From a checkpoint of a small transformer trained on Wikipedia: an embedding shortcut.
Each number is 500 + 50 x the weight over the matrix's rms, rounded and kept within 0 to 999. Layers, rows and columns count from 0. Numbers have three digits each.

# layer 6 attention value, 320x320, rms 0.0767, rows 163-191, columns 0-79
504429512511614526528475517483429476545415503515393487466606526482555544590534508462448578467447461542539541477506514510605456502448453526523491545618482547480589498509499535501523543454442522378487454575480639572455569636484410582479457458
456530515479450492507494443536435511550542485424628406538372592464494559445608499519543482548513394503500427485546458470394567448636435437384528528450466499501481561520479546405523494497400453588473541493564666446502486494530496465390527473
458495430453465492512478451465541617539528501484455467460433590539478448478426458456507538484542445542458466590464501485430514481545410420540453493462442490525395508455493456482496456457505484514478488544520560404478548475495614443516466503
470441547468497499523447538463490528494437578503322443539506550561514447519428502467540557489634505512505493513474564575563493459482511425529463450383481467491452541422514474537449374486585501587472477469463551474466512431501555380549517489
485480478444592489518510515514497449546442494532510613418526540546612427563602548539519440493502477476546554477512489450531546519498387530523507530624571473490596308490517516495463498509546519386510512558444460626476587555492479577507460489
509500483458596535503484505475487498568418493610573527445576550438582522619540520521446516541471480488557445556520415465532440515517409582483543520639445540470543464600476517486530577463459546374547523608498451585542584462489440634500418502
475463422415520507488464487453506504535424508514387489517588537524527451493511439509457568485527467469532469561468520545473489457493415427464503552453533488484538572488478504508518417458537481505490463499493540472547543427472590435501486493
517487529495493508442560520520436422429507508457456514544510406480455488481564540447485459557501508494493533541502453559506500488474524542472531553451550487477465589419488535533448427519501446571518504387550538452551446533510478535494552492
469516548494469556486548486556491519489575466474563451461543477488374526399600508478489435555465507491507501518553432490520487513455550536538441477489471514460486462448509515554521546556474455544469507526471452492478551544488479536487448508
510514537539496510483465516454481517488413527539373460554566475558576534602515494521452520502463475521508562492421498446547488502448508584488495540524525467537654537532473526506450551404498490467534486511574467565450517471531522503538459469
531485437604562524551486543511574554532443549594412448389611509486428428486516559447457558457515531532417555515575582589595424541463652479557535469568446502514443446497526448558487489516644466413540474442449449504481500472451449507600588508
499487451432420494496463515446531558558484504539423341546542552546546468508456490419537571509581422578528497470436462483521448518505497416540460611398547494507593498422499484498516403468460462444449484444568449505507550493530600408510461505
507442469517494501512429498457567486542448548531433491514473542487550364501507550498440488487531504508473550492520553528548498514518506538525539435467510484465510497487475475463431449459552476453485513464484553492495489434526544450506566483
471532449462548496493501503510423512474430519484397528522472448516559577502593483569537483434576460535476594482476489563485480505429462496500445539547549494532491546467522490482508479469421555392423488512583610518529549567505529486505556492
491484498529484509478567448551406492463585424434570459506439443544479474434566524412499491603408434490488563444549435483478553493562518508499395542499508501486463535463510545526525424509421472483462493557494561435413542587453482454429483498
485555501451433474467537494505564490454614489495464446540446441475484568487462509500551433496509564507462466544489468496460466503456592471448494416432484481516430532423492463481456511468505412604481518474536414446519430486514594475517516514
521434558575448478503494543461527505497542588516381472580500517495520536402415583459585374462452580517544607361459538473547565540465629595532510548435537501471544539551457512489532423568526441430484489462440430568516413555474432495530517511
539519545504528520504554544456542430426421550454479579490506419499589488503517452519436512504511523451485511498532473539559477489489550621465491430539496525487588557472486541521494493533515569537528511382543517512561494409513419609497550490
517490474439498472517436520453544494511425598491404509461399498520544421561390473577490563450531462504504489534450570489455495477552431514574512514467525492484509581484478448464486413479595549517505519409471507443563533406512498540542558483
499557532426565465510452499461410498452529526434462402638402541513408525489491508486585532559568485517551515488430423468509430474441625540539428584424535487473615567423488500492493429493444508574478502659509494461471522495537579520519529490
520520566470471442488509496459517462490516461532451464619486497549547557480509497517576497516451574500531449467493448361506417508465622543475510486499479440472652467518526455477480551458495460638538537601472351506553463421544577522607504497
494524467570470499495548502539429518431572390470489466528525406548428537430500524480537443550453484494458591451496474544573494492401603577495418529440527477520443542401501514539533440560521449494486454526502388403442445614433499492464469524
504520459475476525545480465443504506511540453452415427537490542601520432501496563376454525519537469515508621425435490424510526494569561597521354512469496481538555495436530510531521435586471469444472467538482486417440508460476550416552474529
484498466531488521511566535530487494416621452452524445485581480544448476440475513358464540517488550507486514443526560428546493458452617624465412478521473536472499568372539528581498436526481503484454470467502499438510523506452512526488471484
516518520535455446520550478544562525468606554542453446489480554551460531391342491467544498475456531484503386503536560412452490526499587553575460452457496517523508449492507454527483541470518449556497507518463317469438483408521570491552517494
492428513469621473506480542473508433521348547536444656473489551519508456532588491598497459491419523461519491510498538532520489481459377530567573532590507523473551404537521494507459483534579547439573472550426487604497553519513370555583551468
508527576531523508480529533477559493413397583557414480513498428477487470456516491506523444487531654513478492629492542632548340549324618566512598434452476545480426491531508496531434585508622470551493476481532354438456454459514458542577623523
482505566502507473549577519506416476479601466445469499516540491533497544473606507474511475548466480459537508447489428489503520474456584503459427609462583457524602555476485533508518418551518456563513476508529441485542512535491537511468526475
526452471458528533539427542450506498552436509505465419481526598524519428610419544450459595507647486512523520475493540505520503481555524362545503479437502455465558482457490522500448373467485488502498511484436557486514556401528575464520458492
# layer 6 attention output (transposed), 320x320, rms 0.0758, rows 163-191, columns 0-79
439592521570496445540555482447540513456554594459528481515435499503522474420505520494503544573528511482523480462504533490497456515495488444394468519380506442531503496401498499545446441504481504638519438403550530430516507550512376544533594467
555450488549636538527475505506557501507442509547489494508588468498464526550439557525457568485495540492472574589515533529557479518410592511519547420528512518555517592440553550563525532586516482340507452532508407497500527481466509536532428535
434504512579540525505481461531527479499512490439574485585534424524428578545595517502414433450405588402507514505501463545482539552471553550537598544429583424487537559525561532470536481611559525430471452526484472520528455466454480572540405623
432528523520457398503540562520477575470533502432483520473488442589532542484517478447470505477462571480519441450461430476370476562493469578536495452521499503498523511513564539564446513476495480454531485496514503484492480528460455511491494580
489525540554488452551459511509487525445537539474537487566472493487486548443500454460500499442438508493500488536399495532543460450483436526552547549417443510419583517475526474470516460505461540592516442379553397499570428544472458539508480448
491585539605508429506498500505543491486478592461519467549438438460500560470495540548542429475468492452519591465512507548608451477480545414470462560389490380574598533553496503445473429524520528638526458404561535455410477505490534530488552514
511499563507510444529579497495454516472570506473534521524449405586501541531534533522510460464424555432539523472447441562525521584471491555538455487417500447562534546545542575556497483534552519509556454460485517493435454563528474564495461567
509486457493479534448604449519484558537531495499432493497525553514459450491391472488516589488553424554516457449546568471458538483545493509461436356587496588465425515489518507484508591431453472401523574575493520521499524530559508428486513380
530422512558593514440541485521529477552377542500466485481480576490531515506466490530504542517549446505479505491561579501455502511525468485489526485564543494528486534444471475499440569532417463463508545493537516542530494473550469479482547524
530547508470374468514509489486443525467565557440551547492509523507465423402538587497507506564526473575494542461478440541478518442553481465422473486392536565512436490473495470576469444454518549544556433487516558439587450629432428453547545396
482570541462516424465535540478482459437504500456527596546488510517557511441549412466496447507527516482568411398503513422460482577460443550530472523524469483500533464544548471392442568475474539604529557444440509536433491480589550505521529535
520438562572502454516510551502493572508525417386545527550599486502520504524609584466469471470441559461506467469495503629440517527569542553521531454430520453546460564433534564547447528547522527457504413510506574468504438615415436529531454601
501559501484493407506503561510473543446525538411529548560479429563500621474479447463514447490456557438568441472468449473495516513419510507537475499531461512526565517550556508508496508507554528491557506468543442449451473490439510547541518575
462565551498414506498534436460472586494542358523556426503549511564454468488532552476446537488508472427485476579513489456444471542530590482451566488316478471461488437433441496494489446545509473511470390436521487476570514489509442474495435541
523362495466637611454575454508548453507456476585492495512498565479473536480468514531459536519564444520449515549545545511431440490558446558486546445498560529530498536426515482492490595548468494451461474470545492564591503455558438483556446474
533443407499467560449490509576479521567448385540478452496569563461441452561472485521515506526501475547482528467570492508417588482534501543508569481615490507495380452523486471497561526491500480385488549591503508470514505494459594433503474516
425543486500519478525506601455486541513465505539459540486540546463528486488473485427494563539527496548558368504477552522503527437557387484482457449583451600494537469479457477507423525487488531572499515539545576399509520508498542483568594509
514555519450427481487487515522443556515511438470478477513474508569462553472456526518560418459531451501503492475447456422542443439468511437531484439533491517498553460599537451490496477312462501495544598490440513496400556503538519422432573508
475550538526474454538487533488470527504608472474485531530510407620466592536522481431468415474458576472536488479425380509539472505471472529565492479481472407508578506628553515513536441458535562499504500498456447556438445516456530481538459573
478519425542466464466508544514539571576487478493506451413552487523489516458487546534545600530468472438518512446545480539422445458603457476466452407472542513617404478523480543621407477463459407539488439469585523431514472446421461485494506569
573499363435414511477392514509493505549522503538493493414548554466491459473496495519543452476524475532560503452434446471505506366490437457577452537599506539534419417542467483526458448444479453520512544470525561448479452537438561394465556414
495388466426536592439589435491506492511474409546477520466466608473500432469522530515477630527535422556451460462506586461381551529586432495476535425534583548531434519417479488497448569445427495514451498496483587561606521500569459460538500432
497456558453551479520504531518468510467519463482567567523474504516521551390589510520505506487472475426460453508502447592389429514559484529518588485412571529536516533505520473575420523513509525574454467400480551542608439552431408501501453552
508404520454632525420550532528485479530410485547439512500439556486533456430454469537557544495558424494469480483570485515364458496540407521512508454554567536557505477532495490507454581447454464499461531448498531541497485501551479408494530515
512458462538601525421431545550495459563431536526462525445462557436490403516557415469483474512509507504535529478503437522456556481470379532537577537626459528467510470580522506437511521532517529487514553542485484490582458491489580477551462486
452566567495422426543502522482474515484564573556502526492478428501520541463471440400538444475513522508560521484415441440582455471460498532539444530481465506451599466559522471472469478435485460653551533403507472498463433506528554531457532502
471656403523323425439498501487481563510527487413508514485493540516469448533469516515548471537489471488582462393586485395521583475522484444513463480617464527493433416553481469407530513403465473497534634537443554479457504482533595447429586456
556436436440548578489522480513474507512512466557489520443502567456468420467474501519518582431531412487541511480468512541425466460552408537560469401516488556506464538436471515571457517465429466501489476486504502522495492524557456466472486424
467508537533560424554535573502507523450577534424495534534484404521574543468491494465535488466415520444506468483496470602463446572529506596497459480471478477495528624487589532594476494527496515506553386433541490502463475588473421532490511539
# layer 6 attention query, 320x320, rms 0.0719, rows 192-203, columns 0-79
459531418524448542390555447556507451456627550435575607495588523409403483620586539523513452487487503455478445372521394525591409519576580403458534521580477485512591493578477561487459643600524557460465532386505354451467571471534585490521451517
466569560476451514567531463456463557505517355568520442507500561669501554504509501522577470427484592547590538534467439384456529449518435528511439502526626530404469509426527488642498480587396455455547586501484465413443542604549555547432523518
614482375372441496512426462432601496356619585530449518628532427425594499656416671514546480427419589504416507403542655562575461515509501385527544488519515548536631544605540475422459556631656545603579460442427609486483413590427472332590618504
423435489687614514451555528675494542630391667470492503470477580502496506429528414470453523482558493567469510523495467520419489476554480470425548592441533485512510571485446520400483489516445545349468462402480527536567535460560461535482403472
397569575722485338403664612554474657568380586483487447545439460371611531536462597440522527610553535446559612498496509596379507631532520535432517416503509440615434546507365458528407493499485482537423582479581504477576524522543441543497500416
310628637567466435439732685657493636691396426537526400389482485455628549469519586437462551485479530355628541521522325616396474607492424723429487428460474401597374535530410348648371502472490366524484667489578492446598497389638431647441463468
468404530567595517557447477485416503602425466547583498448535546596433482471546423471437513462537493534509549439456496473459464478463427497453480461382543542529579576483526572502574482446433541470454393439508532530445528477384496508478406538
493493499426495545409510455502467445475538528594549446555494547478443475512492604510545576567429522493478561408497485552563493474519542497394407490537531550511451489477472551478497519560501470526491445573538510531498509532471477489485515523
475456474690498372537512559470469642538412570574525502499473454442536512512509506482456438488570495534480509495473599509439509570530442455471511520421485537538512565503483508463470484463513549510465406433484550487509475569519446553525529464
499448505525515593538458407406483424547471430446488440443476513496492486505538449556493491406493515428555363518518525472443519461495501523567546471548491505525461492428540481571495482420580522507511516468459516538494442498439509497496515481
469490618456508567519438467386484462519499454366444490519519587506478602529515434463488552451529459489579492528447395419526549450461506584609474457502517477440524507397518495514541452448439529455480522541421502534381524459475522450458506498
530441563612502440491523484472451575539424578537452482557514512430528538543529598477499535455529495551519548403404547555518530536531483434436460504425501512499508578443470515474488474484495485502514401504537554465472480617457457527488534460
# layer 6 attention key, 320x320, rms 0.0689, rows 192-202, columns 0-79
512449494503482491500519474488600387480517542579391478598417386628579469486391589466475556486453616557460605592478582400516461473462548464514497482456525429513475564499534408451527524567553608439472549553446494535530448477537509406474478543
492472512423540533499378514455518444489549523480501537618481469639529460538412549486572656593448494525454489522589539505506441528454598438596497433572506478462515475533531556512499545457564484568519559482472537515537497497520539448533547489
474519492569529460535496400483611426564549622522455606530521459530461541609446479461423661602572569503451446569615552390544425491431610559606473525599580398441351434533577400520580530437487614455431632588424495596517455423408639403448366545
504488553580508528429517527517436570469459480523448526572447526332567501460548434485497480506531540491538496472546532575478486540573573494390503582374480612596515534500485507426487407544483520516466479491528487468470586498537472573446562485
342624550568461606397623629581701626590486460512475586575347613347746508442435645482453585627382533378640661486460480512414428786655427461472554583365392368663523483624340339481394502756588415536499633465544476469666582545625417563406605436
545490419354443455542474495486496461519547459476567401509449478590591477430435602512560409480413471541523545414435485427572515448568442500527528451457461416522547455504512462529447507483506462491536511499564433454492463585510483479524556502
430520558592499529501543542451429503478447502563533461502473522511399562521638404446503469490610450522450462540486465561462587508399465459539536524472474497554485565458466550483477493425565473450443463434450517512338513442507498503477470489
447479445493550481517420502525530490503486495601509532415522542449537421519576566447530457577462487442498574513534481491545529523540502453539526512499515442552565371491410521514355507507528520451486413440572438495442517541465532488464515539
499542589697515479508537538451429525594385477505486476538442511524515521532509522431473497485537431535498466516485460523438526538450534483575520490499427519511483565448568538419494491432542502450407548498479483480366507515468527495531503436
441476523529468593542530465475527532509500472538477391525488576546496468492535459524498578487530563527520413512471469591450547556512448507484499485474501597418466555470463487467640531498430455482485464506449477485482489376496539438543509472
427540550452441464484467503458478526485501519533601460490518539506397440405589453514551511502542581523550388488553464513550496579461473635481480450410539532411491548564513506469652550497452464529515444496447534507544423353450434523534544505